Each number is 128 + 24 x the weight over its row's rms, rounded and kept within 0 to 255. Layers, rows and columns count from 0. Numbers have three digits each. The size before them is the row's rms in percent of the matrix's.

# down: layer 5 MLP down (transposed), 704x256, rms 0.0586, rows 544-574, columns 64-127
# gate: layer 5 MLP gate, 704x256, rms 0.0587, rows 545-575, columns 64-127
# up: layer 5 MLP up, 704x256, rms 0.0581, rows 545-575, columns 64-127
down544 097:093142130105163131111135131112132106122138169118123076118142109088087142131130155149120100154134112139137133115123165105165090130099115102142125102116169129141151092146081172111127110159129179
gate545 103:150101142159141102110131125097084179136109103193188145130137100115142141115145137113160147122154133121136076101157130122074160151157150171156099115140109115120140104197147125133155096086098155
up545 109:131163105122113140141104121099146120153207149111077117115146112098115113164130085103130166099094132135102135111148165093136093143136103136099126128157144129141150157164127156099159141152192139
down545 108:119156115141132100127124137111111114153172122111171141099110088067117136105120106138137134107149134109157085122154159088182161123157112147126098072150118136110157146170119132121196166131169146
gate546 094:097133130108108121127085106139115107103133124149097127095128144152151150144162137140157133119110114177077096146127136166148125140121098131131071146116154122075175145112133127115119123109140090
up546 093:142164144141158142091145131107127138092122126135115145083107112140186133061133135115141149163116117127147142160133112138134165090123129144125147096114136109129123194112116105157143142116111176
down546 090:142082163167166076171108165109137114114144109111146101156143142071105127138134095096116127124133102085150121128154136134084129149163095117117135171126122110150162151186118144133108111163119125
gate547 103:111119145142102119168141137178131134121146154146121089125195116111159178142139155150138091107146087116103096117143102130122116143114137170121148126134091149113144149073104116162171128111122116
up547 103:163116105094137110147078127127118050118173144124136125147134111145114129122141112143178114157148160113127112124127132101134097152134139157131122125147116126105146135151107194135126132103138146
down547 101:128143108115152093150165138119136147123178152082137142092117163127084132137144112075091155102134106141119138128122116098143142163108135159118114097143115140123137138125132134154136121128117151
gate548 099:131154134132111125119161148087113113075088154110113104147138131109102107102111083147080105109111133173112138157152180136115089133097134146132124160156143102116094120137144114141156082161126093
up548 098:148146115119118144147102122134113149133117147101080164130128167157128156101158123135150113123148132106141146134145105143122136119131119125165223145085176119155130143151131105111107132122153169
down548 096:142120097126131149144162116149123133081125151134131114112155085134107127143151154114103174117106105099172089101150130123164167102101102148104093136158118121137122134108106129131137131113124100
gate549 082:105113150092127162121114141145125123138089121112113160080117121152172131142077129150124146168144097149088168121133117173147161146123111123134135126100131113168128077090133114107081123145083126
up549 082:141103142133162132130154091112112133158104182107111103109105150085099124156147133086096106100130140151126145153135117165120106158091134142094114103122076133113100119112134158158129125129133094
down549 077:095118143128115136117136133124142136141123114115150116132119114175181127127100106182146164164132105150126115109148119141036193118136102123133146112120180115155121118093100113099104134139090137
gate550 099:153139158122134161142142154148115122124187153099119133124153129153178162153153111029167178156127114107171129123163131091120096150118132100123145141136144131157123126139151117113137149089113113
up550 102:103142108142137149168101147113136125122132132120159145149139154089114130129126130127110151108121172119180133105105115135117121171086102113098098125139119116148151085117110174096131117145113098
down550 105:147140136144120161165128127110126153100119116109087132172128076092133127112099112097165104134155106133086167108121142109166108156106125127106153126163122121110118144120128133103122170124069106
gate551 098:127118152147159131117135124150170140138146166099139124153135116106101049166105114110123105105117168141180103159139116152098116148095147102158096121119143116128133146130139142164113109153163077
up551 099:114139130172126121134108096142119106131128109126096146129098116110072131154107085137104121119130164153135140154133130119132117163111134135133107159114136150107125080131148137114145105183111131
down551 095:167114099137121131090107131112137114112112116132121145143112112120125169148126106132147128114093165126107122120116153122123135106103117122099120161117121137133086082163177103078146117131107138
gate552 105:140141166102138142117133094173110125139118141156189118172104127120132119100135094132141164135129147127146142153157121141085112120133141104112121095133098132091099138153129091166146127124129117
up552 098:155102093173134131138117164123163127090120159095137101088085127112131144121124134147132115124139116064173136121122119134145113117143133104113110072155113108076129122137139124112125198109192106
down552 098:119099115070137153107126140093107115093125115142107136154146158102097148144109151142133136145136129155146106119101105120134151087119154108136135159083110137125125105121139099112145097091113175
gate553 119:181135146155142111136113139134132130149125143158146120123171140133139129185173091152111137128141080152152126104157107153078107171142117139141131145125119102094095124104106140143144159078156094
up553 116:103078086103129147124149126123109129134174127115095119135122118091080087114088133116112156176123147108133144161119148143164147124120102100158140113124089131114178166111105170146114104166114119
down553 106:122114092103161122145117150126108108138166134108088093137115111117104106160107094116139145129114082131155115154133140106069133143123170109151121111119124151092166162092143175128127150116121120
gate554 093:176109108110119127144163146112099185096119125099143111109129143116147114149092124145120138154136082119047164110087096126116162164139108149139115143144162096148109108141164147130104120132140161
up554 090:141132163192151143142104109128138105162145106119134126096133143117154130128138141123107122146122126128145098164144153097109110106115158159136118148126155130095102183118106104139105158105115112
down554 092:124124085090127130119152141140095161102130155097169088113134089154129082143153090128124115103137099148094128069077119152114173149112092108122130154116123102100118121118125166150113094107147157
gate555 106:155116148121100154137101141088125092131084125097098104135125135080150150109130094101141075129110092129133147097105127106090103122095124153169084083151111087158169135151140094152133129111135131
up555 104:118156094134100103090100132132177129119138124102178163169122119132111168153063117124145137142127086134100132114100107129135150130145126086159083137078135124140170108169113171116116148146132110
down555 102:121156137153148157161097076136126127119108163116143169126150138101132078133125113140146127151103133132096110135083115122093135110150089099116080144152110116154098122153130088138083095137122147
gate556 091:125118094082114134169128182116120133153141124137078115163126142096127125134113153109128128155146119137094170093131140117137167119110147138066177115119133164184170092121144104106106120134134119
up556 091:149094129099104097094148156168099123133135123161121126103125142137113139117087177127125125129132108106126161116121121146106108136079170124113142130147095144182136126129142121108116130127106093
down556 090:139136113181156154142094075075153136086110120104145161140119103132143155157154116132113126132107169126155127135148142177105100134148082114125093121101160136080081110100118156138167128159150170
gate557 100:112117121118098133072133095145151093130099142139132114095110150148127119127146100147119142090110193114102104148150131097132097113121159134167147134120150172133063137149124125162114173114107139
up557 100:130164133099090131108127107132077100146109104138116142124106144176135164165089114129131112146114147130082096088127135089146107122138140103153156100145140118123098109126122105196157144110104129
down557 096:144106134134174163169086134119153146146185104144106126150129121147131157105115139107135095170123140126111128092148129165200129137133117133113103123107099100155194127117119110088179097134139104
gate558 097:169124141186120114114120120097144113149126142141118121124145124117108115077143104098142118109150178128142118152089155140096121139114131132132154083145116098152117191148103100091173131128114176
up558 104:159136153106102143139138164108095168114140121168142114117124108122086086155117167089089128144124148123160105129133149143134116126122159117137136103126109120164105151124090095105128179103106098
down558 106:118084127072088080135109098099096152156153121133166111117127108103121135126143163088132157174126128145161122102137100112096118103155150117176134165099138110125104125121132105118111125165146106
gate559 095:123128082113133166133114165120175117105111105089129122064142160105118160120130139109140139112140135114134121101136124077114102097150112144151093084107143130100130139090086123081165130157115084
up559 103:117099150140132153076136131133169111123133143129120123154137158127124138130131119123146124139124116108115125136077199145144143087093126102068130080165139151143160147127157136135125179124125105
down559 101:123097114147129134118109158115150140096110108121168132151177097141110126069113146146172125141169100156127134168132099108144111137139113115142141124118147121140124143101141156147133094145113149
gate560 091:128123156138153161104139133088168138090113107157118124131135125127155138131119114131128092110142124096128149134136168136155135137109148122143119127132144160184095115101113156151117112139123160
up560 094:127155149146143134135085140118162083159168133114139130073098137097130122149157182163145111118139140133147147094114133122125109114132135135133138130124163086136115130113102119134131116123168099
down560 094:129133161114120151126158190103119147081111149149126131153147103112126128125126113119086116114118137130116122141116080138172128156132117129110137138161084114107114108122095124132140135116077130
gate561 097:142157096142116108090125124138164182087117125163108130111128128112131110070118097084117138110137129072130101125115072140116138132106159102122126162109137136130079137125118140133129130224136123
up561 091:138163107134168162198102159151111103138131095103119114091083118110127128168138118161138138125184133125106129131161135089128122165070089141119119116124188123108168133148142137126134143109132117
down561 094:089160126112076128099158114117128174137118150150130119140103114181133164095129168120146109144122139068155119149120131174128121124127152109157129135102083133109088143120108148133113127119191175
gate562 102:142134067124129142156108142084155094132158111107101065086145127144114143116132109155070168107124119162113118136133093135135131129155167098094146136164113114135119145125100158160108155129093145
up562 106:091161124120153119105119129171152128152153112117131114096107103137158120144123159072157125196110137080162121106114096122104125172097118111116089148122144174122165130119100144164180148121148110
down562 106:149153123131107162176112158102118078077124131128115108134122167160094121121104149174105148137133098177137140145124141104163145111119170132128080123158116137156129163083123143135136104126087169
gate563 103:134117117137164139183134138089119130126106147163120081148141145142143100172112124114115159109185134155117109147097112100098137105147103133137173126132118131136112109127103146129178146046128125
up563 102:135122136094140097118154102161132127098132101105175118113134131113143129135140130159121159101154112116153115117123114128126117121136141097140077150134138171114126106157119145103120162164146099
down563 098:107110119107094152116119144106128148084156095110136138132120134168163104168108153174107151133186169150158152084104149108083119133147114144113126166176133133149130126144103135118147148152097196
gate564 101:130174114105112115157150138127131113143128129174110129137124120108157058125131121116077116162126151113166168130172124152117084159122148146106135145187091130123101117128139144147152131154125132
up564 096:101121136131137134114146121133099132149123124126128122124110151180161130152123133126105121123087102124153095122110112171177110119113122127112125135098108110115121123127126139147108109096126117
down564 097:129130137143095131114126148107123119118160135139129102152182148123103138113133112136131119108149160141119104096136125125075126122131148155160138128127098107099121115098141125124127117161139122
gate565 103:138147117132139132176121144146170140145127170144125140152103097101136095136110183126123132112175141125104116113139123143090103185102127136137122140173089158105082147108116130197161153125106146
up565 096:187151127107140148084096144127121131120096094102136113129099121108141128096161122112093151127113115142121116173147138100119127126118158158095107147095143161128118121142111136122155135103144130
down565 092:113105127144115149160147103122112106164166177169158125078109172151136159149119099095140116102167129081101149146103141143104150161096078117113157140154128125110120159159113124157127131145127109
gate566 094:133143156125108129120122125077122108183152169169119130100157145117069137133122160102152118169121118167107098123166116153138143112119127144127131135140130131134154125133056130157157161147174115
up566 090:167123101148110145158135113110175122118136119133130093121120119141169114130108144150104166100135140130116154118114130148108141132138076101155109120166124098152048151090152104117121121116158112
down566 093:099165154113157087099108111118113121173103134148130124153152048140088141123143091111129097166139137190100102137138120147135145117116146132124122122116112123120120153154121155149160119115159086
gate567 108:210145138125137116127147121134136148085111146144110122113123124098159115107124172143113120135121115097113158120120108151121094115097108185120121133112132094101100144158135118118152129115099126
up567 098:084086097154110164141123122078115138103141085159098176089105149121080133098161107140133132117166079159110126115122131085135134145096128099133136116157160126149144126131105142085117132084114072
down567 102:113136154100107156118128129136136175139101142124150147094118113140121150146113094129150132149159138165125081122125154131122074129119151131155115134147092203120109138149161115146098148191153133
gate568 105:150168142139128110104107129117119147120154124135092087101135141096083101144113090078115135108126149163140117145103171143139162147131141118134136096114120132178105094154134128122104164142090126
up568 108:119088127135148111131089131120133111151117120093122133086137105122107146130155180154166122153119118092114132135133130130145133104155125118144123173139144129076148142138135196110132126127101108
down568 102:147131138113121151104082162124131110136062126168135155121146152143155151129130092134180138157127151126144147132125148156027155097141145113111136123145118129157111085136134173120097151137137117
gate569 094:116118092173119105142114134145144147166160193128109140109115120128124153138100101146085115130163161108141108141116135108166104163131130154143132094135103131128130147130142161141152113109128142
up569 095:094108126185094130097105148121179137108135099112107123141114146149113128107109113146087080141092141137172154166136116111161142137128139082128134123111135180081114111116128092122132110159110121
down569 101:139105171140099130067140136099133125103109081132143116115146147137110123075147107115122110122069100157154148085158129157111092145106104103142107154133168135091126125121119056081137142119115149
gate570 098:176138134157134123152165107098132121144118098175136087122106115104130136106147131144110167126156178124134131162106149131111053100063154126156113137131128101148140147139123162099146137112092151
up570 092:144096128075147161147103138101117113122113069147132179115128098126093143075158107133126101137151131139127076111154143135131125097151127149090122135093154131115126084128132167122127113130182138
down570 095:136113130155093145101146123114132168121142138147122103122134127128150090119112141109101156126139121121164128098107137114163128110168118108123146113147133131124142181141112105142103116095124117
gate571 106:161084068143119127140150092116134111158121119169157146127136106136150143179140113115126103111142134131122099157112104076119115135129139151104130114159104107116117106124109072083134145149123131
up571 110:095158144118179084136117129099088089129159109076155123083092142118069104111111115134132150155117129157204133112103143124115147115112143137076152150142120118095140138102107168157118140133124108
down571 110:121115148164122104152131106091076121130113126107117095074088139165136131124093128146138131120160113149157121132109131095113128129149146115124135178128116155109161147131121146174115136148150135
gate572 099:131117136100108149110146140118139110109118153127135141121144130142099130146125152098135156095139139120081094113110147123122109151072128117149163144166136133206145115112105183140096164138137113
up572 105:147127127102111155148152062108184060148143130143209128073135144128149129139132092145090118131131125126132147145148106147105104120158082147141115113125139107111144145130132096128108108107137140
down572 100:144146140117096152112134102105152165136102136105132153115127158170097111102139111104166190095137125097105133110133118109051098140081141145142113115137157130150131106139102142171125154144114092
gate573 102:147095155144107113094088093117133162123102141162120124159143120115099077103125163128115144086109129121096139139110135142112122114118139144166142108151098160159119165101150139089137124134139105
up573 097:110097143118184132107106082158107100133123139142149146170111138176156144116157121116139149127106161110101149097084135127120153148112123119156116081112112164112164135135099127083138140111130133
down573 099:145183119105100131139143150137140134107071103059145134096158116110114135135118126129125106138133096123143136101106122135183121153109172103165181171158147091103088116118134129168121119131108135
gate574 097:132118167156135148139147152151175113148133115129110111119147145114148091130145133152096133168103118163129132090172077127124162110110127163127128116129110172114101104116131132103170089132153098
up574 096:135121102139111159135127084097100097103126093139144067112126108136120120097135080107141136108123153167116153147133133107132159137174128123108112110182117133148126135136096151173140088157122124
down574 102:097134132106095134125118124098133108120106131096153086130178104110141156134170155104096142110138168138090142124139128113172128097122087137154120151121090135145083167147161190145122119128093122
gate575 098:153114116178076111166073138152138156134114174111086122108101178104128112100152127126133153102145126122123104136153116142121131180113151136143100111116124170108124147111115135171147160143119176
up575 100:168103140152083129123141134143186143088127126129104099128135103139124101104165175147155100149111133125126124102166149074168152132092176123121154148129126127162165133124122126134134156141120134